config.yaml
d_model: 256
activation: "tanh_gelu"
norm: "layernorm"
norm_eps: 1e-06
positions: "rope"
rope_fraction: 1.0
qk_norm: true
init_std_down: 0.0546
lr: 0.00413
beta1: 0.9
lr_head: 0.0077
final_lr_fraction: 0.0
batch_tokens: 32768
doc_mask: false
steps: 10898
Each number is 500 + 25 x the weight over its row's rms, rounded and kept within 0 to 999. Layers, rows and columns count from 0. Numbers have three digits each. The size before them is the row's rms in percent of the matrix's.

# layer 9 MLP up, 2048x256, rms 0.0546, rows 97-203, columns 128-191
099:480530530495513496454502459470448454494476499469495519517515505510501501491481511537514513505509496481529520489522516514505470514485482506474519513508552493481561491453477497524506476553477494
095:500466475491541469523534486523529487498506489486460491518503499504497512472456544516496502476528510516477471495542531491480467506457499492483507445519480547531485498526506489536497488522502529
101:524501536503476515512516519498543515498537449508474531507492501498486567500482520475524539485532496478479504509535500494498511455517534526486548533515513501486546473506495462509494529494498458
098:538538447478481489474520481529511490430453492519487505492528473525497503453529521456511544501511528508519494501490526502490502481486460488508525438528481502490468494496499490489517543474480500
100:492534527518514502516471492502523509479500504460536532504485504490465486540515490509509494443483501483521555454503451505471514508515539519463508498500513462525508506483488474468476491505511509
098:533497458504498535489509472516537534496509513524562499500499506523483479475475503493523497467483460489456460477504545479459502476444518502498502463527538528499506519495459485489479546504481461
101:500443511548532496513485496519461508512488488484513529550471499470489480525492486523478487508509512477482457502424512471521501484499472521498513483519522476477513519498538502513549505508509514
098:522519497477473493489514509522540462505493513479530512491481503546490522537502482475508474530506458509452490494509475452527447476502535512455511508442494560483497534471486533526498548468473486
095:505501529541486496529514512491466525518515475463509491490540513500439536486505495469538493504446483516522539508490509512472478494498506541464483455492508489437486480482462510487546469496524476
097:534512495519461461487527491515510505480488487503509544458486536492511472455494532504499526521492496461511450464483552513485550500473481482509471467567504503480456501479463496497473490497557467
106:480491470480507503509471480522482509472490499444503521494489476508493493506476471513510520486437566516502467494476521503539499507476496502514539488495507474498501463523509498488539472521504541
094:510483525498517481513498512487549515527481460510495526500490471487509481513496483484489507491558451493502481531504494477496490496490506474489520472499488539478521464536499530484523484527478519
106:535447504504528506546510482500467515449502482478507520500483473529492538526461489454480491510486524491501495420481509513482526506491479475484504450519490487455504485495522506515510497552508488
102:492485493459541506511484471507564460484501483471457501466478532499514502510515511472522516528500509470460515506473507507441475519533538544481503475478456524472506502518459503479467512507514471
094:509507524532502485505526487518500521543483470511435536535504528484478474490501492503556512496498492499461537468480529530467468510557521511394468481484498467494510490534462503510465451495486480
098:511515451516534497459493491498531482511501491495494514439516510523452516510489493516489491514466419510473488497482474482540452496471513451509523469519524521489516484444430511482492514461520452
100:473489517484485497485460493479526509498485509468488464459513468481499475508498526529480558513480516475550483507486504481503499516457470486485489498514511504459527506535462481496480493492496486
091:508496522523494447487484441528486531514457479475479481467511504476510491489512478503457527522427496526484500506540467497489483462466541497502487476503518483521559482503485522501506530519496460
104:474507472492491489525536499488504479435460542508492527470441544497504496477507489496517473510508563482522500493503498506484498481500515529501504498494489529467483468525475532464493498468498465
094:503465507544502527502516462485485461520492547500520500495479462503508490427479476488577507493503481510518496508471477526440488444453472491515485454514453526486547475524480493479495539503507481
094:482490511504539498494502476498509511468505478471515479491498469458497502504487522501556512498510479538479476456490477494455457470522508487497516476476531503482561501538494484515507481495486517
096:554497478487519479493474496521508503460532521465501484467468496503445509518475527464530499517513539528506523494534530519500466495472493500486567487522487498493481485494485486484521505523487492
098:497498453517506480494493505457486483485508520526485530466509501501514524523528506495516469450514504481491526480508513485530481471501507513524466449502524474508506535508495489500492510572499512
097:541482503505492474493474494491511493456485484513525485536499504508483534462504529417508493488501473457561533504512513479501465470485511526484541467532511502529573474541479456505548551506498492
094:530472506509533542492518503495459482506526490502501521522470509511510543494489522484502539506481525490471509496506489480541514488455503460475495519506501471516493465517478527527487423513534498
096:464484493523523505503485518502543487490464483450506532513494466458497568484508551476475490527465498459459486444547485480458483512513503513487488505501501459497464515495469478512435522501511482
094:493511502490504498516498500487528470525474469492502546487487498488507463472479528509491527448514463505490478484493573477501504447478532477490492518492496508488464488484461459522522521527488522
102:497520466557514492511479500490523500526507493472488492477458464520469510482531492465499491549480485491475499472480538499519450459484568499505526478493480537509529521503497456496529509470503516
101:550538541533464500508454472504509508505512447489494457491487503525478530479509516466483485499475496485529504499468536505458448498494470477482512482494547472526511558497494485493502531506503490
098:508520507501503493498556514509520464482441443531487494470512479488491523492508464510513505467476512481507444469454460444502503493505503532499559516533491505498516498523492522501462542476542516
109:472504487575517522520509493524479511486486512493519496494525478507475472516477528479534534475482515464500477514505522517482476526507483504454502459534512518464513497500510514503503555482499462
108:460513466580478504521511483499497509476467500514470506498499507532532534491482537519475519520426499479526507505502484519479479448498516462520490484476502533503549547488528510483487454512538510
102:521456466517502500498489481520481513542516482476490475479508477480484577458428503497561520521464466515516526488538499527481455462522501493551505464519489507503528505527516488461529523496507472
104:491517478485491503484456510511478470469457522482506512490496514510474488491505512505476511479457524474516512509489474491528507513478485511484556513500546497476496464502476482428502506493522501
107:517494469544512491501509471483496458472486530490493486462508516492494531515480567460515473499465487485559450511482531487447533473465485503463519485567498483505511508520498495471508534548498511
106:536492494485510458509501487502493468525483466491486531458530500548517530484483494468499498460517501519487488497516520461510502476483443499487483470511498493491503506490499510531500505483513506
101:495519465501535481460506497471481510500524531494512516509497534481499491537501504523587514478455531511476499496511483475475488523489517513492454527491485500482524451516475497493494507493546500
106:505528469486494491457445499528532477503482509480544506474517501430472489487500509472505511524516487531486497540474487489467491477448480448501524484504537520493509499510490505480499496506488499
097:495487443538477501499476455519493504507532509485479510481509488455511545516486530463536519499490490486508464533499486478472525530482520522504510503499496520488508473484499475509468536513544483
096:520499454483505470467472498553447436507468514470517469491508491500485517488468487475510495499492488453477526494489497552465517468430490550496478456524470505464490515520466483509522539501537465
104:536487533497502484468466506468452496559510524516503536488519508485471488479485527498493473487506558460473476529496501525487521479471494511502492511506489529486483534532494471499495480487475482
100:485466477484540514513451469511529466487517490487492511500493504454503480474503509525498486540504511493531518520520473485482461548457443511491522467509556533504489468528522505481534510536506468
104:481509473538491496477495509539542474516481468484532551458436459445479541482474522485528499512492504472460514503490491544497519487536465526466544533472537468467508513496520504469532528511566472
102:526450507532497492525508499490519505524502486468499529512514478503539515495478451489507530528495532518499491529452462458498505490496538492445500459483440523476467504521519495456490519520487492
106:533509498510535509495468503518509548469478509485555497533465495520517477516491520507491453478458513513469540508506475517461497498534535458468476464507528478447520517532533535518495485516530479
101:499516458534507497438470500508467511545507500497492489457476470496487483561480523499498548509446470478527485465530504481520488506526491527475493484510513501454544490536485501491496516492534484
098:521479499476514448487534457508488507434484516507488537513536517491476482510511537475494500543484515508522529541495519487496520496503491459475459530477497487497503453519539546459523493482492507
109:494477463567519500505516516502483496514481491514479526435471536524514500536473535489489482519489548483523507484518501530471449511476533517481470472552486532455476460497469496429513487502483497
099:504502538569523517524459494471517500558498503481516506515519530517526491525481485488494516510517475497467478475487462495473484450500457490482538483510468498512537499538489483519481493523501535
105:538487426523497489459513518495507490491491448499527522543477476493487488517489535512481507517521488486455513474502480482508480539516525493475498456514507464500502510514533496503521522514533501
097:532479438515520484479491488506502513519534522498546507491509505492464456545461516456525519566494499542497478511493520501497510487425504543462466473504503557500490494503537471505480498543510495
101:502508520524490489487515446489475512514477449457553528509518499446515516510490524493515479469508488463502518470456495502478485495482506524497465528481510500518445487524523475476488489497495488
109:502496511510511490517518536491475486483488499463490487512484531543453514496526493446504489481504511505547524509497465540511497477524478522495523514507484496471503515513509508493469518533504493
101:495518452485467477524492483532472502506504499452492542484512480477505468468494480497474487496504509470526491523466499442479494464545519502536499473484553462471488471540508492467531516520540466
101:494528493524460464490448522492513494498541490471484533481507486450469464497482488509524504520515503519501485491482472498465472482474544507491500469472509532519502518516492512483548529502498504
092:496479490500501519509487508527488558542511480470470497466494451538520502531486469446476549539497470482490499483476536502515518492475503491486503467510494457502479504513506494501496502519511468
106:493491467488507463452530491521491495480507484489540501516540512470495513526487526472482523518549454494475486480510499456487496494523549435494552492515502509464505498500493552506510477529530515
106:569490486504478497459496440522538477513506483504514516505456503494503533477438507510486491498465512492500484407481522505542506528508507483454499457550480532477546516514521498486505507520485491
108:501484482501443513477491532511497486522493503445522517498444510517503515498472518462533522477496490506513493468492536476508467473487550515499475497470505474496568482488481522487523519518530488
098:513492530509511505516475510530491485505488517485449475507510450483489499511456510474523509479470528488539482501493506490530561510512489489470479511493503485472551469504532514480545522511491523
102:555481440479517484525454506495478477482484488520550473499535463468477484504483486448529510498530514498490531509475512459507485486517452523492521498511470499484473514510523462493487513477498501
099:488526497512539468474466510512500507565500527522503535486503532478490496493482523509535484487526489498494481514497449487544476510498475442476471480499525547500481491549495514536552475476538525
099:514492495511519468491507474518502544509490491486502521464464516508525510531490520487498533491511496480494540504504507478500472456500470487501497470487513527472512506480474480474532509525513530
099:512486518504498529520486505524462526476449455510478504537486439506490464479499457484501501531515521473528480492502463452493471469511475479491558527471515503491488487512496533512501480522476524
099:511451471465538501467493504510436515507484522473461487462547487453462493488496475464490511500488498477506483498545477485469493505515461527468537405483497489486477502478486512476504497515515485
092:512487488511487483489471458497541532536511502490500487532482523509541532520446489480498500538479491494525494525521549508492455493490522480504502485500490471490509498528469491500498494516504467
099:511462527501516489480481504488504491537462524532464487460475512502484522508494530481525500469448497456511489505468565503552541477515483524477509490469439498478492509459520511479489490480511524
102:505505476525473522518523519467535471524495483495468522547481506433510551503452544472511534479487449460487487457431515507540512462519486510513492483519532492506481497500529496496494534522512495
103:502504492488529514490543503478485476537527494460510487439500504492478461528479493515511529498515519525455533528495447487524497521487494490463495512536468510488527524527462504509528493469519477
100:496485459528473484510524525545549494492499520528513497508475499480479538545455530465493519508482470498439517511457512494490479497486517460475505453509479514478493496485502501486482480519469475
096:488484535544493522546512438499488539516514499463504572460471431461461481484479515431498507529499507492518453534503520515479519509519521448507494509529501500479512457477492549512473475551458496
104:527511504490543487504544504533478506500450502496482520518535473512481497497506559485488571489516499532514508488525482460449515429468499439501514515537490510486487506476496522475493497493525524
102:526493511500523483472514520490488494503506476508542530506504494492470462508499510478485501481503502507523501464467491480511479509476426500470556506529512484477527469535520491514504479455544492
098:526511485517505440489459464522469490492524512461544525488464454510503496466454504495527468545526520500481492520463497474493506473473477489474468472506525473502509547486509488527482471549509508
092:531473492489501451513459506469533474505497461477503548490514522477504543500500498515519504538463445431503486487541483465498487492548536510489533523508487486508499530505525461451507510500511482
101:492507502492469472444473502513485499520442504459495497509454484509520499496470475503507511526499507481521460528519503508472494462492532545497516475488499528477535463534531515487526543464521480
106:477502460554494499503562485502509482538507471503505507498512511469475497520487533494550550527490501487513480476489454495525496488505481444536558446518482457503474525540492512500498487512538472
089:496464455462478491509500506500513495476507529500523530518504489519468503516478541496522538454490447428511518522506484484493472494473541499503462528555500495516523526494492468522510522485532480
094:520485456502488484507504511510479518517546473493470504520531505496523485512485489538509492505468518445518504501517506529551462525535515534512543468547533540507539541487536480497485500504540493
105:500458526523477480500484501526482533508474503526496503501511499520502513479468541521504519519494502445498512489467502484479504472458463471515465492532505490493483508517472528514510438497524490
110:481440517475504503494487457515489459474451483471497508481496474499477471546464511514556517500452487486511535491521485491495498472536449507460523492511469457437524480520503510514479477505541484
095:500506523513509488479456525504489478526469458500530524499503479495468491492474518546500487524501491483475494509554488523511484490482501507492468489479465532480482493502507508503492492496509509
100:515451523490525482500476464477520539507492493492478564498460541546515482476487541461506490553508539522534494469508513510456485493511493504493507533514498452497482486481491517465500467510517458
099:527527509496481518514468517510496474511511537491490524489505468521523463519521530498521525515482501490505458518510529520501471480482507460494513502553497460495482514487501469471511492472482559
094:485510499488471482495498482490493504491454547497460533504491513514479519557509538471545532488535528495521505476511510502486434491487533523485508503449511517506533473511486496506477527534530451
109:509506487502487502491496513546509511487461504483522496499525486488471478470485527438486508462509531500484492477536576492500514447463471489500522496549523499495526490455499457528497492524539519
098:494490515486509511500518450503466558456452474521526492504522509486494503467471495491526462520471486429536489493505516501481512468544543523482510478498467438453498483494522501468498487531501487
101:510545475511517534504498542489497526507518475494528510480487521519479518554491465477495548503458481473527489488467473505441432509494455482456508513503473495496513498485484496465513488467530482
086:494494494472540492514496467495460492487502465530521474496504484498511455498505521514554529480517509496454490492549531475500559470459526522504533474530479488493487563504457514503476500473509517
100:506476482531504465472485478543482504509491488504500515483489488445501493509487526484512523513439562455511524442455459494491488471465500471523473502510541498479510476511530455443517473481508516
100:499476502461528479478493500492447458514453480496525515505490532476517513527478496493540506504485493498495526478513523480487492484434489465496474524550458500433489483527497464454513553527549523
097:493509529474534500462492509516507507549468501521505516515539479453489517498507494487491448480499479522499488469494492486515460503505529509530492486477471505491536538490545501485496495464498487
106:519464492499525453508500496538510534478463480525503442516517482509447551498460498527533523504486521504502488504491477474484469440458492502506551486492489485491513511530542508485526559523489484
105:521494509516542483465524445536467519508482458492516515489524477496458499474489515495494465476505519496494484497535457500468484461493501485494488497444452437486482520516513514497508491513484519
101:499517473508542492497507509508480549558477551473489498515469522501521531453500487504564531525509524469500495509520487482483513501491450486494446453559451484461498502522518508543502451508498493
098:508493550496499465515501493489469502461468482492488507499476479526460500511503527526497535490504505512476485520504486462518523493526504489512506506495520520513513495506477491489463526488553529
107:555475511472513447528525500495509503478479518465489489520487468538513551514489507524519513467484487544459478486505488501475447506515525462471513534525534504505520482518488493482502513506528526
105:476519528523513480476496461465536465513491471460555540497500513528486505496522524485494489537497471460484484528444516508479535502467499555503494490516536513476494494494495461452502499519480473
095:487530463446545472500522467543519488481511483498469498546567497477513526470490523483484512504516510503478485530495479456528502489527505484476493484505512549519495497498509544514525553464518465
097:500472536509504496495504486530533526492496502469531488472487476494478512525470502485492485495482506495456518478511486498543468480499472491514522530518523506511518498531499489462564463502531482
103:542480554501483502498515433517516499511543495515493475523460470514482491493487528508497485503488474483479517509538474497536485531475502477484497498532494506486518480491499493507520524520478536
102:513530492515505474478492470510498486479477529481511461466492491510475494525505515524510519542454496503500470540502470472508502486504487529519483494482478480491567524533517445507458519530485534
098:496481532503511486498503500506507469472466480467525490519456473493519503450478488513502563524492493480519461469509490477511505475514477523488493520446502523468544488452489494515487490502523474
106:526493509463461475463509481507475490481525509481509522505491525537505525495486488482546529496472464476483474492525469467485514486524477457448500463513523554515483515484478517507451480543479499
089:495487516488512507519492475529475445476511507528486541546529439495497482495492552531525466474502491479475466508571498501531499525441514473528515487514450520504480471472501500508484483535483463
101:482492496530528484551527462484515512513533491500508532487470488476469519503464549472480523542474499493515529482483528476488442488495490464495503483511502468501530515480536502527529485514479511
102:516514541498496491542493508512494533472510476498461495491503483523497508549456479497509451529506478488483527460477503471467497493488518437486537490474484539512507523527532497485498508490487511
# layer 9 MLP down (transposed), 2048x256, rms 0.0547, rows 97-203, columns 128-191
099:498505473465451533488540502508463531493493470514452469583510462505517481502534495514519506517471478492496520470494496508506491536503509525519511476481534478488493481498520513498488515532522489
094:496436504521524524469520478506493509503512513535493465509487475514489490516490436483477449533519489464529493554478460548518524447515519525500494512503518480516538456507520508530554495469485501
102:502494444530501507511469496504464497520512505488468519521477481513508564507474491509449487484495474499439505530463440527497486446538516488510475528509517475526507490482482498486493499494536488
095:509476529435483507522497511446495509506497486487431489538461466474496510521528489541482490496542496515507453472515505475493511537478467527510494498521539479473483453490503520519497478497493514
103:511494550447526460483535516508481534514525520448512472491510476522507509467517537494477538542526523517474509517576482501505515474491476499529475454494537490538432490493496486543503491556494496
101:489501492533520490484499561505486485485484481476508529546529503520487527538483499465500541509486511484510492499463501522509488522533524498553491494493504490494510432460552529539478485508524487
109:533528517494477448463477483475485437523498483506476531515470513469498519476477516500536543473509486487462496487543499488507484484528522489489482541491500501491463506496499486508472516516520509
102:487491511469513523499471500513477469495497505500533486548527523523526491489492502487481557533493487507498533488512502533467469535508462504517501529526506507503513509521539464483530508503546499
097:493489476490535470503458503499501536498524515483477478466474482513480515488505506509474449539520516521517486524465461453544499514487497494484540519465536520483487484530497501520492501543494497
096:487473483493479507516533534488512511497492510514490472507505499493509496518487491483518478553535468474514480532488498492520522505533509529544504497483485498489500508482487470502474490497478495
112:496529504523524476523529497554486475482483515517553456514512518488508486491544456560504518478479523494471499538513480523507525475512497499498513503465490528506473526472523514499517493505471498
098:507507468533504532485498542481484517497497492570553488516498525549537531505478487491523507472521427489529519484516501519500521483459501484509506474490472533519524527483490521528454483523492537
118:519475490548526494545467480494461503469505494509510520465456486500510507494468441506482463493466479512522467541474530453549494508493490509478513499502496438499539500474502470473515526486562492
100:477539497500476498523527500557503495439468532534479484501499520513536459508473461476554477505482512549527453475489532443508527495449522500530496509515489470488547492496464490498570510462525477
089:509486452477449521504489515477508476490506516457501475556490484503510484530477505500492536516512491503492488484507490456516494472478503505503509470499510505499488534514475498511528529527500498
097:525484493482469499536460510478471510491490503470447524500499531535532512515456494523459512498499515526474476475487475471521488480503505502522493485495504464502506484510489475490508517501486532
102:528517494500527517467469544506511541529503507500519477515506498538450489512491511489509515501498479475494476516473497504521562515516485500465500518540551521513523453478520505536499483559528540
093:512515487506482498496499523481476478489541505484481510477486475479526514519518504485495492492479464506506495532502538522526515504466488473513513556505510491486473515505488499490505536503511489
102:501501524488499522464465497483527512523460487471494515507533487475514484455542502498487538499527484493470506508503501493496493471496527524471509515513520497511508509487493490513488507476458512
088:518487495475501510524487523492470507467491469498498471508498506508544474484530517534431528492457505472536516510510479465523479488498510504500510506452451524498453531497534510472474485493507481
098:535494539481502469550491544462489513531522508494514516471494497513528479496488545499479480501473485524479513526485492501504510509492492501498459516508471501518550493495489513496511544512508517
095:500530500511497477528497518514492463486484502513503522502512487528533444525558490523503486516495497447503491543493466496502517527483471545542476500521540489480539476496483485481540544503505520
095:473490558474466524565506538505503494485498494506518496528507493510489480531451420520534493552492507511498508456509505526501545492542449457496484524501503503485569500503501507502499483508451460
093:481484459537497496465519477521498534448534494492515516475509460506492506512494479475516519511546529465488473550517514505487471533513488498482508497550507545475466486481471489437503475522454504
084:528529523493477470485500550509474509515480484556465539521482517538525478467516479510514509514482509569461503499493479534524506464512479525505493505521478483521528490501485481492493446495472472
094:516488533484498490482516494484519497529523444493487499469436487513501475463522456487494513518486512536463522530528468484541512531515467483514492514508511448499458498516471492535475528468525492
088:500509498520502532476503477501492491506555469519507470532521500485491495530487511519477506519501539511511539465504488496481522550507493478470455485484493521492496474506513469517495481455496465
102:472498505505465485484561492487512507481473509468484512490492516507502508499543477499524483525506504433531492524494549545461528493531518520491503537479495532525499492521537533522501526518484458
099:522470507532510431481515483521522495470492497498526482499554473487505472488532524493512479502538506487472506500554487472490484546505501529511478501505495494442524437519490519500521426500518481
100:501533490526501524531500541490503477525545513453460488510463544521472481468518474530514529529500511505476474445515456516495493478498431531469455499513495506493485510498480504446510496470502501
107:507482491494464458518545478455505476522541514516453472519507551460536494505513494537499513497511478461521504452472479458484421480459493482446494528463501444535506480475491543528482470503519547
108:525498456498538481499480529502465527502498494467521443493519475454510475547497511511489515539559514485440490546494545496530503543491466530506486485489472531484509492507514468520475521500514472
101:523476528464551482531517508445489460509505517508530505500495550520467470521473493515463511466470493529524498485534455461493480503507519502509506517464505519530424530507532495486516494495455502
100:506510523486496539531472498528554510499457464534491504473504493500496470499526489552496492483532520494460514478494559494520529502510479489507495502461522563511479495471486495490501505512479516
105:517530513516460519510467558491470522537511478548496475493482496506519486495469512523526487503476537517504463468470476526486486469484501499459518528462474527498515525522473531479558518476525485
114:486501545491525534494501482513481519490508510508481485474479499471534466534493509506547525502522513471487490511515455550476507450487507486474479486519454539482523452516499484520441514481524497
101:534503469474511477535507486488510501481509502551484472470510463520494534477520512519509489493526489508544527468513458513504486529529503472497470518479452462531511515453479508510491477479468506
110:496513490489496502490510507502503541509509485498486497470478472532464453502464505477498540529507489494552536480483531516462469472507467514543523470514463459532473536536510526488487476526461499
094:466511530467506490505548530464505502499476531480497528475485487494522486465538480499512515548492513500498518565555508484528539487501523506541483498448513526490501493529481482503489529502508514
099:514517471499534429517482529486465516533445498458497535485501502531535535520504499548527530462481517496514511483476527517498501524532474545483480446509500492523497478505527478509554490488502476
107:504521449551489484503528517512493516523507507481493512511504495492441511493506509548497550524498504452524481551490526522481523497491469532552438503493461483510489479469505545522469475461480460
097:509527523503519477478488530512444488525474499516436510494459487524450546479536496531473501471517518506478515472540480499495466545473459504466511545511500508517491498513499491482506464468543449
108:510460511498483494559539538481533532503508524498492534473511494509500484540475468510515505525494483502522483493474475486497468480450463497518468493473488512519500489490533513532525499505483518
103:510521477480509530503513510525510489456514502505542502496461489497511472505535504486538490503529507490527507525502475490517454460461498466484490499487532520478482485473506497519507500510500475
108:523512505509514509513478518456478433522478481512490508478545478470527537468535537470502485481528499508491532495502478552525478492467457494519532495519474484550501503515500492467501533480524450
108:506511512458461518510516545506505515498500528525469548481483519513525476475480517506499492508516523537484489458499499504507475542498478510444498526491485517493472487484466441485509517470479495
097:481497502537444474480458492492523468514472482513552551498469473536518523520518526505497460503492513537505488496530505489528468541531505514487527499476511508552481470489501467525506513465440464
103:499507524528494522487510523495461464503473505487539529503486470546516495539532450481477457501481505482483527545520521511478493519486529462461487507486471544483478504533478528492511562462494535
098:502468410500473513493535533510471475479509483546532498524501527478471539466522527528536495526470457485517524494489473519498493514493512493502483454528475542503532515495495512441496506465521499
105:451488458503444475488553503477516514510489476494486502499530497487513532515463478504483542468535500478489478514477499480509520486457505519490488480517531512476483488496533527491498549449497502
096:497513520513499480538449492485481459529459486513468531477491491501513528476521536496491487486527536524511495527483478486501496519501516532519497541473472501497488476456490528504515484464475479
094:517493494534515497496495537484508545477472497479524465531495560536495499557508522512458545500520504500497476524518499484487510512508516530512450465499478522520523465504515536520524504473474514
106:507525473520490528512493524482488504516463543528518521488507521438512510505466502535476479518485476492507484503494513484508487482490556484506519545513501445478452464495494474505503466494501490
103:468508507541525484506563455468530476519520527484524484510516555516514475508503519489503451529506478450508521481492489531500468528476481530491521482504529530505503535514481452529525503526474485
112:483498526511504523546492519490511471491449551519522517487515481517533465513487526510477447489511489503497491539494504478503484464524484475516493520520552514503493519493541506473500542462496507
092:474507528496490503474504462506528489485515456514518516524514535461494488508510522504512466462518499474516495520496457457464523537514476548498491482486504482516504476511502487499494527441485507
108:522502538511494488500479538506467501491463483497501471501485524533489500505472480528516536500500504517491486498487493512492502499521504524489516459499490525506505497507506512512514483472532523
110:535531535501533466488516530511487502495514512516506531549495494526519492511540496502474503524492468499510486559518468469524488519473466530486500467493487443522495487515472517495515503478519513
110:509510549483505539490488453471496475564505493517562488448447488529507505455497501507473485456494455532493484473510455490495496496532487537505517507482478568547497530520519520535499542491488488
097:509506497482533471493446485527495467501453527502493514489510508524506510511513518524498480454493474504488501495480488478514476462487500492518492515471460534527448486524476479514508528489492506
102:479527475468478469479488478499524500488502523480523515448513488531522525446487486522480498509506488524537446458470490479466515495522491570498480512539487510468535514480473482466518503474484517
104:543470501435524545499485557492504478497506512505496510526522469473494496500473527497503492478486514483499518513496494480471527475484498512513490476459477491551514494465517493526477474474481499
103:501511530460512522492506496528546490478525485494444478471460479509477466462514504521516481490503534555530494496505451514511500522531517466506529536477494488474496519545464499472498479470497496
109:504507493478476480475510500467549513508517491476520480472503534523514544500525494478468508531457489467480500460470577519524504490461512529489462504519490468516491491499486474483498533514503488
102:511489509509493533465501517452524485544497508512505506474471499490530510547501463497498474494470484499504496518550502518471513507552495504480517557480471462526487491481496526458496454478504512
093:535448477466473483579539466487543485464519512489535544497519475509503474519521526535480451504489494487501529489512490560496518489487547504483490499482509539500455493518507506490501462531476442
098:516501455497453505475521483447517461525480503506557505539483561476548541510510480469476518522547514519506485513437528498481482521514540482476458477532528495560540517477516516488479516508517510
104:536469502468498488514478549473492512510500498474523508476525488502473479527526516486474457528477450454536489501512508505480521534494502511518443485528464502530563501493520461520520521480516477
097:499473457528514489489531483464499532470488513530547507535480500508486500480502518522490547501514507465496483536517517508535474553484521528452479500495463501474495553467512537517524548486475508
101:489449566463486522496546502506486511514507489511504463499504524545527474517491508530549513532440480503512514489531530485522428459477525521552475530500487510528523491536459509502497477514489508
093:555532517528502492438514512519491527527448498485506519478520532504524509482514486526466487468508468494482521503449507502502505508482408479565481498501520482504496513470509480517547503492496479
098:497485463513479533528511504464498536507510531484536480477475518497520481531511491531522476529471450487463504477480501504547504503532522513524501511519485501508466439492502499507508559470496480
107:490560518499524483485462500512522504509471499505468475480496476493494510454490473515494505499481510466532491464486497475478472506497522479540478475520531493488491527515517504483531520519534496
098:507487541488476495506526471473472481481529561493456492534475468471508487502490483519519512516485473525491496501535508504484500541509452530548521527504504548468532452562500479469506523479527446
094:465499497502518530502504473502451519497499468478462518522473496468523432497504521505496538482503528552486468509460498479474510489498475478492499467539494454500488494447482522531498460497478542
106:473517499554546490538513509514491497492503481510533494501446516484461529472470505510524541431523519555517508513562491508520504495534519476516538493522515470457484554521496518475517504509502497
111:475486506462512459472476508489498521505494545495476475518461466526494548522476473512487465439497519509527489536491499496499503481502498512519512520509514521487488542507479512488519484500521505
090:486479550509513512523469508506520521515459483479475474480482475486528546494523427498510511511528486519493528502510510501501529476518481516504530498485504498488535534497478493486488447474489532
091:492491509514572487475489473495485496477483530527478515495465495475496538503480557513458512495581477515507446468497512477475551494473487479484551501487502487492467467516492529519529505506504521
100:468500493475519524472533513506511472464541492469519486497535504528492512471496468482485468489500504474510483467504516486531517517517498498532467547489532471547468504490546500498454560479508549
109:477478471511512489519510525454476549465487509509492503486514452514481531461546564486535502528562496497518452580536509487526484529511493501531489519587481493500497498493530530462554464496516472
093:487517485496506488500553524477530489489510502492520476499497539466484512486509456434491519459560503495491519508507525509503513500527508485566510479483559497511511523535507462467507486485481477
098:515495514501509504510473493499481502501468520467496463483439490482489521494514535545527503497496497458526515530508496463488534481517525532546494518526522543480538498479503497513532464487466520
098:527491541459501501525515490516539504510488499494497477527515522486489551504486543489521473535440458471467541501448540492524513497477521531512504473438515513554505469504496506504521505522499478
095:504537492490536521509519519494520482508515501515531461462504480507484510510495451521490486521517554524481513542531499477514479458481508511535460493574487477538443472513520529498476470472524528
117:516510490502537504503468444503499505547499466500496508501489482513538492475563523501502531518521474487438547513524483491541499489525496504502493476523489517489553507514491474520532503526511477
096:492500538513527498508491488495465451467479498490487480502519460529471496498529568470511485517500512475478496484588519560515511519476515471547467512515477535504530519506509485507524487521481488
097:553491511491524482512510463472482485531533481533523458510463554482506555445528502473476505517474556504530518500549537564479461515467545528480506477502499461492517494503538501477529488464518493
089:493472481472493485533493482486506503531522512521516530537463517541504492486501502485480480539506536502485517532423462499506418529537522500528482524467530485511519481494522488529515513540496505
099:492483533532546500491506520549452491479476497466520497508480463509506527487491547470492500487538489515515535552496485534508524488502526506440510519487505523485480492484507480535486496466473507
103:489523496547552541542483511507494487507513538547482494472488508502485526472551509512506531528525525529483542545517471513505494522517502500529451544473451491512458501506507516494467469491501486
091:513493497474500524486493497530493539489493466525507463519532492513489480507481470487497507522506515484536532529517526487482498507443484476542493488515492484495542444500528525506495536514490484
109:493485509460510479516492502494501508481522508496501544538534467467480498463504538537477468533496500491488517500508530502497499479484550494532480490497498522494523494468511495464515509526475497
108:524540502549475529490480479522503533477527510452475515433483486523454524529481526534480516502527466522524503506507512434505478476468445546488529517492511542519535488553492471471499517514489515
102:520496490461496526471522468494515536490501472499469539492513472483475514487546538521493495525524514440453506504471482502514478493479526479536505531459490575510466483504494528481497530492475453
095:499510516541490520456501511508512473550471506520484564476502444485518551465520449488513481475480510504513481480515451508469501495507467489526500499495454490490504474460536468500485509487470504
105:506476536500505475505515517470481474526465513469523510498497509498483490502508493522450519481476438506499510480556448467516491500468476467512505467510455561456542487532521509544485514486501501
115:468489517510485542445498471509470500472497448508521517478531482514480432506475480493514479510509566529476496472486495519514516497522535495473518497486511488533501471495454495499503527510520478
097:514484515520453531523508514496469494534462481511451517515490515470489448535518509529508452487507503514504506474515506453473511523522507506525499543497508523474502507485473527485518507460492569
092:479527488468473496479478510504480523511527535548495528498508542496470491497532505488519497542459525499516481524459522482479534510522519486516507476488525507549501464471479521540472547468514465
099:537492484492527515538505532544490529484483531536482521551536475486536497484517478501539495510488469492514520514522502497559494482455520501485476479468510502500514480482474489517526509512532508
097:485468465494529516474443442511524492508486501493487489488486535513520502485548501495505496507494506515485548512493462489488553485506483496520482501516549467492499497484494498506486522470478455
100:544472488453520519496521472486486490523526468493486496515520504489496528513496524506525461495551520504555484556541538499454501529459516495462500474541508505461463486511505512506534495482523473
108:501489553486538516467503496483505540534561456445471510496508498546487465501520532480513528485544531475546522516536507481466497507507488525582515512557527482519539517569488493436500460515494499
086:525526527507498518499519481559491540520531501550531488494492538533525472489540456495487517525498554539482452490475501531488495498482526527470506510469540452498518486493471505480518478518486509
099:515435505473491524520529524475484498524507493522484522493493488470514485504492462528512491510526482518498488486494498511500534474481509490471502439505499534509513505511478496517515466487526520
106:504488471511514480535496480494507533511539533488536494494487509477533487526483545478510499499524493476492474506496491471517475471473491475568474463479464531497518514483482499485474505495525515